Each number is 128 + 32 x the weight over the matrix's rms, rounded and kept within 0 to 255. Layers, rows and columns count from 0. Numbers have three digits each.

# layer 3 attention output, 320x320, rms 0.213, rows 175-215, columns 0-159
135123115157181150095087112069065164120143151117090127163096096101121115134167133070145148170122132142113146059119028131148108128170152138112141084115112088157105140131110160202105167100086157114165140129158152188113187147195104171162184071104181102151156090164088116100134087120112102158105117105068109090115132104071105109116126140153150129106142178148140060086085121189136160175096148149098126063102058117099144192189205063140094100038182009160118108107067051154108125103109149
144104136077125097163102155120160125110122055181150074203164135143110134102071104116178134126138144141092163192119155197121188064145135064068098135132152128156151090113102129138110162135117154152188082158093161107119133174152057138074137163129102225138130059151125182121106099142115127183145119089143140183102134173144097088080078158172144169171153115081133143138132149130121122147135139104037123123027124192064162117067142108175110148105096135118157176093181174164062163145126200
124125136088154101075121113150112138150208150095099144141132122111131161154168152098096153105094141111121138097093159097133094116123071130141101127084139124144106090191039091173169145104081172114136173131128117145161132121094138086086167160123129112153087148103098126167076184051102104107131150143120178153127104149063096146171080118128087112152163139099158182139099130133124205157162125124119136124191169143125126124154115197133157122111102137139111135066086146196081092074122119
149125097091171128150156130083152125156124155127152058137123164145126126129197153112157119128125166055144159096134108164144103128175163115102116058120145157159123174136124148136151088188116090185138137097082084134112127157158088128162115082148130139112184147140051115130126148135150090139152188121085138118144098133115155121120125114130120103134145166124153124110103160176149056107084159164136071118072225156137106078167105133165115092136127108175115210094183137157165116162140160
124120145123116143127075127152117123079122169168107107141129134136122070153146082183159092087164094123172091066127153086065152138165095081097196129139170096147124115191105199157143120109127117120104145141156104067132117112146175139138113152133123119069159079084145140225173085152147142182085108183109141142132132151110181145050149123101141143100186085138105048136108163115161117160060135163122182109112122137184112135172180096073089119104212102144153069130187069160152187116060132
095108085141045164035157128112097140181141090093173131106156125111178135137127129125123134167160149064108100148159139087148164198073178157161113155161070164170082163098162089138144065148108093198083180119133121176067135120152109130085099116117133092123092112127126145183144140112140183124144097115160107150141113126169110139168130056185170118155148116145124085136139111122053105132157085110123082078109134098106111141088114125186152133100079141106111119177098134170084195140210128
155167119163191142090091163094069145088145093130100128137114199096149130095176180140089153180167104136081102100193157126153148069088144122172155204119100128148166128110118158100170114182104127107117139112163110083160142069101098145152108094135098105099131129184174127104185065152131170121136105169119107130083182142132115143130139134086116159163112135168088178100062172080109119132066118027151182117198187132115220142155117150150144107127159134059141091062130167032147072091141099
092121115136135105160157126097074134092113178129125102104154100144096166115132114176081151174091099136117072148083083114135109095105085159110159143050157039102159153152099143128162080098110127122126134065115169084143140160137099155142117141115083159171164128148086149131151162107168142128145088091123196176119106117138152126131107147118111119108144114110142103145109152107131097134100084145132164143090114184120055135075148128039097147140059150115122077125121150172075155179125185
156081121069120116088092130155126111133142143127158127122116127122096113123086154088120052124151139119161182145119043121130102139146124202092151141147081123149146111079114141194084156136163096163079072153143178133145146113154172156146067112106096090089130166161177155196164096147173136132151107111172137104120091167079141168109180154146100180098154126115141068071086135120108095101114148189085171127151186048105117177087205177126173161180104120080108087133125136142097144100123136
131131116095144146104127103161123099152147113094154123113102114114114113133132153118118160122114106084130173140125090150139189094133135127145133176108131126142057114138109148137113140112151179142166075137109127111153140120122114073088091149191140132150094121190137161148140102139174134125079141138107155122095127142085187177096100128108164100127158055138137106166142117149147159127132168181167228154085128137104065118119099180120130103177152157098134081190056048045159081104120147
065157158159200115155139158106118107143153142141136101120165125083079155190132163152163079169129138124116126097084152117129128180150144171116109186196113088114150073078133156117098114133110100149134127063161083155066089131188092146102185201120110082114114130109134194126182204140154132075058137158135083156163136180144185119133134162106153159103205149168098084087129175149143131178080080143134116153097167121069132184154108099136085185111174164201131147130126171144156146146165141
137140113164164174195120124093135111085127138152102113150079123104091110114116133165131120146126105079107150171132072130082131108111113151161128121084144172121063111182142137158128110141141191139103156108128115106161092144124084084068061122106143181131063106133167138133154125139145123100144082102148190139088084163147128032120170115112103120142167128164087106152108116144144102135137116171119101128123124086063161133167053171111174164104087109108141111083210183075124171136098139
145146138146092099109062144106111128119164104146131113076149087148153133174149155198099143172137103109088089056173121113142130150097112122074143128173139151143153082186121121149123110126085066127120152174155134158082172160135154159116184076090114138136153063091115174147136128055174150160132112154135118137107111122166106094134149157120164105093139084139141164119149118116114154131104203099063196126205159132132124091134086096143089077138090117101127150207095147102083087103154152
115093081157134170111128134136108116159135114127115170138136098169102115137189152124152171042138116070120097082106154167114131148076189112159144122114166181192095143072156103101097080194140131158144152077100178145145095134097148122152144136123134141164165065178133139154157135095081125126144155153150119140092127118132113072105160114151140156166110165119096162101107111156120164202154069185060102164106097071139087140118127148105040111184148129124121129141170157131073129101098184
094093067095142138117130110142107137148187119161148103139131157169123132155160103058112102133136110128107126134168135114152190165126116116120122108118099046143107127139128106114134108117142143160155127123067092069120160080127058120188089156121153166150108084131103126109162110135110081057110161157109151162125083107157142131117114176111129116145143201154112086140092125067157155134171051057175077186153157094120112158171124178166114113172144158051113157086113083141113093128116154
107163116105181099128136117157098158086126145136140086061177157117072130137146143146112124106183148135121181156110144120162147094167069119133099172127173088137110101124136170114191088133064157151118154159204121094112123106115101075153147175133117156105108084098142164128148141184097112131141141131132152170106115117086117135146153125132167110127116115125141162094080171121143156102126152189117077140066156123128144075161157089115128129178136104154091064157115071099098099183156097
127175110150184089165198137170080178086095102133070187133109183086134126102109116145181138134141155073142108101101135122128106139115144134124144117116114130115120122141152160117121077105156129173094128184168177084128148111099189095106155204117189169110156207179083145131142104125102092118158084119126149114111114133157139137123114120164122138134157134150129124149143123142158153058083096141147133103138105154090138110137139146078150078131181117133111196117113055216175103197069057
135138099173129157126171186142128071091111173098117132103136141125099160152143115178130187145148093113171177103125134100120102138110108154179159122124103143114130100069107095108193118138097133120165178131161132137197126107083108117136127112035134146200130163056119157000177146130133118103175115078165110139171113119139113106087104105082137105145132114105132187082165096079121134097139129080137129114189127099097129158122141051131095048128153080105150177113146127154157163073145108
119139151068156140111151145113152103152149102182177057138132114127164172064176137061156104121122062193112144125129097153126089125168148107139140131123143167081121104163151149144134051088116094098016109107103173102132100114070161094084115074069135110173114166132161123129138173154119082129119188142113128131141087139126109087149091058125123120166097075136133147131155175136107107097152136123096079148114159133143162091148084103121086107059203149129174163146075081176104149133070088
100188127100126169136108110112128174091138083183133152179178120105169078123170108095136144097150197155184123176177121085134211129083143119214129147065153129106111153135162118115085125127119115147111123131086089143161149090132106142192156115222078088163048128125138138156146115118094123170148039164149102179090149079137067124135107129104100159084130124153172108155132125172097095132164128068193118082088140076091079135096060119170124107127237121153153105082149161138102144242169201
138155113177141220092094137191182179075126153108147154101112072177122135094154100067082101096080195127145220138136149166100104185117103106126105112204131129119106123098148137144111122129191127170098149141083132103084106080158114159154181143123114159123094135142090145150096108125135135146065131080171129193131117137158120128112099142098119125064161206120142146161115126087141150176097168118102154159140151116180088204137117158154119132149087088137130143114132051239149158033177122
147141097123127098100155120127144134157093104159118123152149157139146125123169085110156129108078157103151141156150116131121151130083150122120098099135108103126076100117066049135147109145096167130096164150083185110173092124137111176080101088161098130183114131126126137094124149084094145118139106142124104092141126144126115132185097139106119111141114127160139097175112151099108109107149154153225150098179152129104142171137093114138116145171143123133148108132064177200096058142165077
157143179175078068107122101092167148072141119153117172073067176151144133090123164133123171156117133169122065138065131129119122138087125129169142127107124161113158159096121120145139198101139127132119093107121171088160167081162193065125142088153156053188165155133100150121178145070129129153055113139138137154134110136131148132084119154100114143087106103123135125141153136091147141120088110054168116169109111161218113151104102062150139133084026077090125180217097171163000139107118203
137152114107132173158146110112136135084146138093132152110180112168131075147115064142139102180139090113182155147118094084151138152093142125091155172128138134122113140165109137165142105077128136079067105112168143016107098126084097058186098120041203165126137084099107124120090132082142141113117111178096133151125112130129104090136107127128152114122115120112128116164106106045157076104130116143124145099202122115076140139065104121035121212097099124124127224202163167145206130066134090
130141092137143131159086183126072097082118111091116084125094140128139089135113167158078117121066098143103101153121089168191125121059139122144102180146091137071088126099221178123110146153144130086150102171106109209091128095113123213177176125142140153106155123150114158116135147178154138155127088123127194166134080106089161111117134128126103165141176138085193117161138131135157146175067149100056094121120202157147124087152044057109148110067092138046131154159107077164088166118101148
173173092111094142111028092073117158132129116135135113125157111134156120073101163127142101091140150112194121131142126139174151116107141135121148090121123184153160143067196124139095085188123092137111124106074092123110142088133105159083115086061096087103152166102115117123146085104127161110119094115075097163166102117081143108135190156131134118147122152158152105094086133122117138164124138164111050126118134084117147118069160155099193100192140150067084213111125140116161105221178067
157132130165087124147092076130148096171058146120123127143124093176188148146066105087059193098081127141145074167125126125118106173121098129114059135119082136123152185130084088125137090117078181064100131156119134157156080117071122114135133176153148110136108129149136198077159100159125167093123177148123110148142116087106120147128152094132126165095132105117121159102130169144107155151057150060067141091151167186183119096109079092104137115200087129135087037142152124087100113119110095
145200168157117147142172164085093122159153110098096153121169151157130159099151153088120130127117118154135106098139162171138150134092079115145117124130136177086096098118097124138110119121145150125154153118205121135140082150114184148095136155050109128114115100097093135153143120120095109114124071115183118115177158160146082113159176091148136118094178136111140161147110076125182147147131144069105114166112139124115166132142157169113099192132171159139096208128114188153101071164106053
124061075117109160133142103112135167110104130170148133065106136181053125130125115134134110103175189135088138154097138143144127172147134172120142182107138071094089165144136098156142103125168141068163151142156120147148106142083172144120104123079143126154168114144166103119162102158136161142145174122124126101121120144129166155085170095088142168168140098151115168069113144127129118133117167111157116137137145132134131169134056122132100140210166098140123153062152186138106130195145154
139063183163161105089168138149110117102115180140082160107109144120143131100129186123135127145102120104074112142141107117106131159104088088129135119181064152106131138145206156113129095142111109165123090109087108120155116077132115137085099172104146155090120130139108094148104110104212104173142137121089138170092119127090173064140107132161128177108114157123117122084140134169156091141197160087126189172172136094167191129119130100108073198094018116145091159150145169141005133101185139
182180155080182091104161084061093141106146160131164118126158114119135144079158111137132123074132121080053134162168152170109153081110121177141149111125152142116150135125143115164161092184113148190153132100112122154136144100104063171116141130191183141113173090097130152163087132162075146212080161096122168096116167156152137098146156124139143104135173049140164102118174125121112084140104159109162129176122181149128175091091179116212110119183157134151079104156163122108067131006143115
143123127149119125137116127120102106094092085114142093119151138098130159123165165118083097138115189206178144158089122111154092085153126107130111101043138207095083149102125097102103092118058148176209071127100138071114152140149192101088190142132095090096215094082194165126182111049121165063140128109132133152121099100142171138096115124106169180102170129186133145138067192128137157131112099237196076130118093164131088147159204124155151119090110130125131102169134082170074098128140059
109119079185102100121127066138123127076059144143182084155123145158138141087140159136077094088109095145160077092154086105131147150095105141107135138125131163149109119108115153155079119121092170068144095171133141113158120143164147139096179137065091113100072125118158183182060162112166112112113152119175160101066101122134141120092082162064163073145104116135179121122094148136191121108086131167149129050137110111104141130124141088182137168136170141105121186209159121136121157111060141
116134133157130088082126090080078146132110147105124151149165163164154124129103103141188139133121131152099119164143129116129149179051118106053144152171065135129073107136178143189121084143115119119103123157071127135079139140118131129067142148029152165093186141084187169184146108158134148153136123126185123153138159170080111119114119141082112164143136152132116118114128117162092115158135074169142112170055137228097127068129161182136088058155171116102115192190182121089135090118143192
090114148088159102193156180112107034130099181143134100151136159155066128169114147138135119165166114053070053098080140126121178142116189107134127142181141121167107128107116137111155160112183152120118101156129126105130159126102138167066167084095174077135150124113159136148114192097095077115170154145127118061122135131123158090089138162084126105051111120115137123160151134148119183143180140070131136038148120094147089130159174122142119100108060096138080152057189150111136082103118196
130111118179138146061113092099116110149134168149188067180106158143129094110163159171097076155081163101125137122103113128108151139085143090127106052180105199148094132123150119122145198134153124093190151100168158154144108152128071122151125122098143125113163171139134080164070210088151129136135098139117151063134134120118118067127066132134118125110150181176166112111149058123134106162163154134084165173092160152059082110103163073130246108132217136104105133090197119111101162178146089
135093080088182074125102053075155097150165126159149147136114096137102164132108113074101095074130131118103226169153164162151057144150144134080132119190147064129079124159111066152124101082145062160226152038109134159151218144141134156127104102146189153147062099106011111171076124162170138158100103112105156167099160112149128159099108142111176137153131155144124083100116110194127102146134156076120113090140175130190172092098091120163196093100033114187122091126128139090161123056144110
095089188058134089081130150200098151157162059128134102130131102147140147163100149127089164126089143143138099179072134148106146129126126089175047141134113179113149139132164134067107152147177141070186190114107171104157136160122129091149127122128129186082108133135159057126144125157144146109061141120136151152147136123148099141128143110139079139160129158150145112210149121151097077149125052126103157101100090111204096115142133087185099187119170129134077120146137107166164184055067133
146091126140116107079121043178158135157149124121123103163099119097142102169122149121091114191202174098162139164132114138138137193134126096126111094111086170130197136056166097107135127120108127148100092089073102134101123097105100140185185092158101129114143110069163098090088151120081087104118125192131152131089094092092145143142120089103170098056217092158136129137067146117146148106134150147037126174124127124109100189091141074072132189075123068119103168131149138155224214156213214
164131130170104109089118092072126146123066137122136152158099150150128126132116161131094144140167070150171096036114113148158172117148093155160115137122153094171115176147205144109133107111154082097155140148105133094124097143126163135115150138135123195116131130162110130086057096171071107170139108058123084123133121146112083144207158128172124122127132139149161113102085139135104106107102164137080183143173145100090130152115171111079112159121110140068108054120143074125101127159098130
136042086137174103088070159100153178162139123147085139102115106203062173149103187144114155195099125126086160124094066164133149104130115154111095141147161102152160098157100126150115128121079130108147156130115112133103178202146185085162118135096087098086081119095126187160109125118136137084115103115110039116182076179106156035157142116115107168184122126072065121107162099141112100184149118191162117152129156117119098156145093085107157130135107078179131084117059139107192076089129170